Part of a small language model's weights.
Size: 14 layers, width 192, 6 heads of 32, MLP 512 SwiGLU, vocabulary 16949, 15.6M parameters.
Architecture: RMSNorm before each block, rotary positions, no biases in attention or MLP, untied embeddings, paired heads, shifted keys, exclusive self-attention, value embeddings, a smear gate, an embedding shortcut, learned residual scales, skips across layers, weighted sums over earlier layers, capped logits.
Training: a variant of Muon for these matrices, 243M tokens.
Each number is 128 + 24 x the weight over its row's rms, rounded and kept within 0 to 255. Layers, rows and columns count from 0. The size above them is the row's rms in percent of the matrix's.

# layer 3 MLP gate, 512x192, rms 0.0853, rows 436-446, columns 0-95
size [ 96 119  96 106 113 110  91 102 106 100  95]
[[130 145 121  93 161 148 116 158 143 150 119 111 150 154 139 122 168 140 128 134 152 108  98  96 138 200 105 111  90 142 122 129  93 116  96 135 128 138 128 124 168 169 152 130 158 123 135  96 137 148 112 130 105 131 144 128 155 143 128 159 101 119 114 122  91 116 146 133 148  81 101 150 131 134 131 160 177 100 147 123 108 160 121  98  94  87 105 111  94 146 111 148  94 115 167 116]
 [126 156 145  84 100 153  83 153  99 115 102  95 100 132 134 112 109 105 115 106 117 132  87 160 127 131 142 122 128 175 152 116 129 114 155 113 102 134 165 110 148 154 140 109 136 107 135 142 137 119  69  79 125 142 113  95 125  90 139 124 168 146 132 103 119 120 100  88 127 181 106 107 104  93  80 125 137 114 115 169  95 131 151 157 134 158 106 104 125 105  97 119  94 138 155 107]
 [118 143  94 108 174 121 147 145 127 167 125 118 168 117 149 144 134 156 151 105 126  95 147 121 104 121 165 120 149 129 144 157 138 101 137 104 104  90 127 152 132 115 158 118 125 148 154  90 131 104 112 141 130 135 114  88 117 135 141 142 103 118 118  72 100  86 188 180 165 130 148 111 130 171 103 130  72 141 117 156  89 159 121  97 122 130 107  82 152 110 131 138 146 127 128  88]
 [ 92 146 123 147 151 145 184 162 139 105 152 127 147 162 139 148 122 134 117 148 117 147  73 146 144 138 107 110 121 110 161 151 141 124 126 121 187 136 157 156 125 142 147 145 154 136 128  99  90 133 127  91 117 100  58 148 134 137 123 114  86 128 133 137 204 124  96 124 141 124 179 121 169 133 108 151 112 104 150 132 129 131 139 111 137 143 159 124 146 147 128 129 128 108 153  97]
 [122 133  83 134 157 134 163 102 128 120 164 129 157  97 118 104 169  83 156 141 148 119 125 110 182 201 124 120 179 129 126 171 154 121 142 145  83  88 131 113 121 121 120 118 105 132 150  91  91 117 145 105 150 162  96 143 153 106 155 122 120 145 170 113 140 184 137 102 193 141 103 132 129 143 124  95 146 152 140 122 102 133 101 180 143 110 129 126 131 130 143 117 146 132 111 107]
 [ 50 115 112 150 139  93 124 130 133 108 113 125 135  75 140 120 143 108 144 107 122 146 179 135 153 129 127 138 137 117 111 137 135  98  92 150 171 120 131  98 161  73 166 145 135 155 154 177 155 128 135  85 102 111 107 183 157 132 139  83 112 145 173 133 116 119 105 141  96 157 156 124 176 153 156 139 149 136 130 113 124  85 131 157 162 102 102 140 137 116 150 143 151 104 177 111]
 [154 130 122 118 153 146 161 138 103 130 153 137 112  90 114 107 144 126  90 107 152 145 117 146 108 130  97 134 178 137 101 105 135 131 115  87  88 142 168 136 111 143 137 108 152 109 119 135 141 115 152 107  95 149 131 179 111  63 136 143 146  88 113 134 112 158 139 120  54 102 128 127 105 128 139 125  91 175 153  95 118 124 137  94 125 145 158 113 147 139  93 112 179  62  95  77]
 [130 122 145 118 134  87 106 155 119 144 107 116 111 142  95 138 168 134 124  78 123 128 162 115 116 101 104  90  92 126 141 131  90 112 127 101 133  82 139 109  89 166 138 111 155 112 117 145 172 102 104 115 110 161 125 142 107 107 150 128  95 151 154 114 104 113 138 108 104 143 115 137 129 131 127 120 117  79  95  75 127 118 109 110 139 144 133 129 137 122  92 115 107 165 141 111]
 [135 121 147 138  91 128  98 131 150 156 133 152 123 124 133 109 141 119 130  88 179 152 124  84 104  89 133 127 115 108 132  82 122 117 139 145 106 183 136 125 166 113 158 135 106 128 131 128 188  94  94 143 147 174 119 120 145 133 128 119 107 131 120  87 188 142 143 102 112 137 108 171 120 172 119 144 126 112 155 130 141 135 108 154  88  92 146 149 117 140  90 126 139 107 107  72]
 [160 154 112 184 114 115 115 136 140 134 108 159 115 111  93 122 117 138 116 170 122 111 137 150 151 151 102 165 131 136 174 144 105 110  93 131 122 131 168 139  97 166 135 105 180 131 156 150 171 179 141  71 147 143 142 107  96 104 141 149  87 125 150 147 152 134 111 110  85 159 150 155 121 157 129 139 175 123  96 143 120 154  92  95 138 158 106 133 111 145 126 134 141 138 150 135]
 [108 145 165 146 122 116 161 106 121 146 100 153 141 126 135 103  75 124 133 143  59 106 127 123  92 188 111 112 113 157 146 148  92 138 122 114 107 114 134 147 110 161 122 122 123  67  97 152 134 115 116 161 123 110 122 128 164 133 122 108 146 139 140 105 101  60  89 106 182 161 122 150 132 114 118 120 111 122 105 143 118 121 128 114 144 152 142 166 106 157 110 113 101 123 111 107]]
# layer 3 MLP up, 512x192, rms 0.0832, rows 436-446, columns 0-95
size [ 98 112  99 101 118 104  96 107  96  87 107]
[[149 147 134  87 107 118 181 112 114 160 169  78  91 141 109 143 120 153 145 134 134 129 138  76 104 135 104 113 133 158 118 120 152 120 127  66 169 139 126 110 158 157 125 121 120 140 156 112 131  80  99 113 144 132 107 128 127 116 133 111 103 143  82 113 101 100 118 122 109 140 126 105 145 123 157  97 163 101 131 158 103 129 114  79 164 197 152  78 102 146 108 122 124 128 156 125]
 [132 154 172 116 142 160 113 137 129 136  73 115 118 115 135 113  92 147 124 134  99  86 101 166 133 150 120 108 114 129 112 135 165 106 163 183  88 141 140 119 153 160  91 121 127 114 129 147 169 119 149 136 134 102 121 115 108 140 161 140 148 127 105 135  94  64  87 158 129 128 120 124  85 139 131 133 129 156 142 111 134 135 173 167 149 106 130 126 134 123 130 160 136 135 132 144]
 [123 163 116 129 127 122 130 141 101  98  84 170 102 107  98 120 102 126 135 117 100 114 104 105 170 106 127 158 133  94 138 172 130 144 155 133 115 122 127 168 119 145 154 113  87 149 215 149 149 139 157 143 128 118 157 142 119 132 119 101 135 140  96 134 118 129 135 122 103  83 125 156 139 132 115 129  97 138 131 116 135  86 126  91 135 127 141  91 120 117 155 112 158 112 105 128]
 [140 142 105 105 137 124  79 125  92 138 121 142 114 120 141  78 147  92 148 166  97 107 188 143 189 106 153 122 100 103 103 130 105 120 148  82 120 113 115 188 115 113  91  92  66  93 157 133 126  89 127 136 135 148 119 101  93  86 133 134 126 137 103  95  93 123 153  95 141 158  90 145  76  87 153 102  75 132  83 135 121 125 150 105  85 119 108 133 115 142 155 115 106 137 170 121]
 [150 125 136 141 161  84 134 134 163 128 129 113 114 115 144 121 124 141 145 130 110 103 133 152 145  96 103  86 115 129 146 174 180 153 171 197 152  99 105 110 117 121 137 143 114 132 144 128 113 154 109 109  93 162 105 148 122  91 113 119 137 142 145  90 157 130 118 127 122 100  99 109 108 110 113 153  86 117 150 135 137  86  86 148 116  94 130 139 140 126  56 115 109 148 137 148]
 [131  75 121 114 117 152 165 189  74 106  85 147 158 107 138 111 164 169 152 104 113  89 100 119 127 118 164 149 143 129 135 126 121 142 116 115 131 153 153 168 102  84 115 172 156 130 115 159 116 143 110 159 114  85 159 140 162 151 117 148 148  94 101 126 118 152 147 156 148 129  97  98 147 130 122 152 139 151 142 115 131 136 125  87 164 116 102 150 138 139  99  83 128 124 120 142]
 [132 138 157 140 174 127 113 151 132 117 135 127 135 129 180 133 112 147 145 125 164 103 159 156  65 132 130 112 128 115 102  91 138 154 136 165 113 150 156 133 137 144 161 123 170  91 144 100  98 134 128  86 107 116 118 163  83 138 154 144 139 144 160 134 138 149  94 167 131 136 131 141 120 149 148 168 147 124 135  93 160 119 139 133 162 128 120 130 171 123 122 125 108 112 154 105]
 [128 137 155 131 109  69 103 129 114 144 142 157 167 119 106 117 133 120 139  70  97 125 142 110 146 107 170  86 111 163 106 123 123 115  97  91 138 128 140 140 132 134 145 100  94 107 134 130 142 156 133 138 142  58  99 108  95  87 119 129 149 135 183 142 144 112 118  92 120 128 108 169 126 166 141 129 150 113 119 136 117 111 113 109 119 127 158 125 108 134 122 149 128 104 139 150]
 [105  78 119 108 154 142 125  78 101 159 144 112  98 152 138 141 135 132 166 102 147 124 160 132 140 153  96 118 127 125 118 111 128 153  81 180 168 155 121 156  93 148 142 128 141 141 108 129  92 146 141 176 100 118 131 141 156 158 127 134 136 125 104 140 148 123 171 111 128 102 118 101 134 143 136 130 177 125 160 140 152 136 144 152 146 105 123 128 175  57 177 136 189  98 142 148]
 [ 95 138 126 129 100 140 152 119 144 110 149 113 160 117 111  83 115 159 137 123 113 133 112 101 136 149 133  80 116 123 141 134  90 131 132 163 169 148 118 106 149 103 184 146 121 131  83 121  90 111 118 129 161 148 116 129 129 112 163 164 133 161 121 120 112 114 138 141 122  90 162 113 132 149 152 143 128 106 134 120 155 124 184 129 121 173 127 110 162 148  92 130 116 146 129 148]
 [113 109 117 135 131 132 167 152 141 107  89 156 153 155 102  87  94 157 169 172 108 113 117 130  40  76 130 146 134 100 149 128  78 142 128 162 132 140 122  98 175 121 112 128 137 121 133 156 140 111 125 126 136  92 117 101 138 123 154 166 116 120  98 123 112 151 144 122 139  93 112 128 154 112 159  77 105 142 125 138 149 184 148 143 106 168 124 178 104 101 146 148 111 133 121  96]]
# layer 3 MLP down (transposed), 512x192, rms 0.0744, rows 436-446, columns 0-95
size [ 98 114  88 102 117 105  88 105  99  99 103]
[[114 107 124  97 106 109 151 126  79 151 169  89 158 118 128 135 119  91 145 161  91 111 116 117 136 167 139 118 117 117 158 150 190 122 115 137 131 107 157 155 122 107 174 117 127 141 118 192 133  95 111 121 117 194 116  93 128 153 130 108 133  88 119 121 133 183 159  89 142 145 101 112 149 160 128 137 135 130 116 117 152 132 124 103 142 107 133 121 178  91 165 132  71 126 148 162]
 [118  71  99 129 108 172 139 148 127 123  79 129 131 170 126 122 135 176 125 110 137 119 156 122 122 103 118 137 134 136 156 123 135 117 153 152 128 158 187 102 132 117 146 130 165 149 166 160 136 154  74 134 132  87  86  98 171 113 105 123 118 125 118 151 133 115 141 144 120 127 177 105  98 113 150  98 148 148 120 156 130 114 173 116 118 124 136 187 135 122 109 132 146  64 117 121]
 [117 119  82 129 105 109 132 175 141 147 166 130 142 122 128 173 108 173 127 127 157 114 124 143 174 104 148 118 173 165 142 110 128 129 123 162 152 155 102 152 110 138 113 104 100 171 138 116 139 117  96 115 158 130 111 114 106 123 138  92 101  97 150 117 124 134 103 121 102 161 126 169  86  81 134 119 149 137 112 151 141 153 150 149 102 107 111  94 124 168 130 132 105 147 120 137]
 [101 125 120 103 129 136 104 121 121  73 170 107 124 139 131 123  84 102 130 121 129 126 139 150 164 105 174 118  75 133  66 133 102 168 147 147 128 122 135 129 104 131 160 104 123 132 166 127 114 100  84 134 124 175  95  90 125  95 103 132 143 123 128 149  79 145 142 125 127 100  97 112 105 149 121 135  96 109 124 100 127 148  90 113 134  82 129 146 140 125 105 108  99 115 134 131]
 [ 99 133 126 121 178 109 147 167 174 122 117  94 113 124 115  89 124 158 154 122 131 136 143 112 161  93 123 104 103 145 106 121 139 121 174 137 156 140 125 113 154 145 118 127  92 131 133 153  75 148  91 144 133 160 124 106 115  87 174  74 105 134 150 135 125 127  99 135 115 133 154 184 109 142 130 151 115 108 135  99 123 115 150 121 145 137 105 122 144 134 124 108  91 180 105 155]
 [150 138 108 106 171 159 127 158 128 133 113 108 124 144 146 106 147 164  91 165 112 155 137 119 136 108 147 125 113 106 121 152 123 116  89 125 129 153  77 104  56 134  73 110 149 130 107 118 139 182  90 129 135 147 140 155 148 147 142 115 168  85 117 123 149 108 148 157 162 113 112 120 101 164 134  84 136  87 120 144 114 141 115 127 144 144 138 147 128 166 153 125  75 156  83 165]
 [124 143  98 131 130  86 139  94  91  96 132 131 140 105 120 129  96 141 144 149 114 157 125 138 161 114  99 126 143 129 138 130  93 126 105  77 131 112 125 129 119 124 143 118 116 155  94 143 150 119 129 150 113 149 104 117  92 130 111 133 137 152 109 141  89 127 146 100  94 116 102 122 159 145 141 169 139 182 130 157 149 156 122  93  73 178 140 117 115  77 113  94 131 159 124 110]
 [128 108 144 111 113 118  82 138 142 150 120 130 123 118 125 112  96 156 151 125 141 128 138 110  73 137  74  74 131 166 127 101 144 115 108 147 107 168  66 157 129 151 153 147 155  94 121 118 149 143 139 103 156  90 135 129 115  81 159 130 135  96 134 137 143 120 157 127 119 113 134  84  96  83 155 131 154 104 121 134 136 138 126 173 130 130 160 131 101 102 119 139 107  88 109 133]
 [108 114 105 139 129 165 116 167  96 156 124 120 103 152 149 123 105 146 118 199 115 110 175  97 140 153  82 123 117 138 124 159 100 128 131 140 164  95  99 144 122 131 128 140 181  99 147 156 126 148 113 141 138 129 139 141 119 124 113 128 131 155 125  99 126  95 146 156 145  93 138 111 131 150  92 153 160 170 170 153 113 130 143 161 119 132 138  89 179 115 131 146 145 101 122 148]
 [162  90  87 132 115 143 150  90 158 126 157 152 134 127 137 112  83 125 122 113 140 130 146 152 150 157 168 122 108 109 135 138 100 120 112 116  83 155 169 185 136  96 110 153 104 131 100 170 115 140 128 119 140 142 116 115 132  55 130 141 128 152 110  93  94 136 119 144 182 124 135 141 137 147 153 118 129 127 141 108 134 135 147 132 115 119  93 126 139 106 110 167 110 180 149  95]
 [182 115 162  58 150 101 126 145 108 138  91 127 127 114 158 118 147 158 156  65  74 120 111 137 169 124 137 138 121 131 122 153 119 120 145 107 129 121 159 139 136 119  92 141 120 153 143 119 151 136 114 112 147 133 106 119 144 113 120  84 156 133 112 149 165 136 102 121 106 106 126 128 137 163 118 172 131 173 112  90 163 152 143 102  80  91 120 112 102 129 137 133 161 116 148 135]]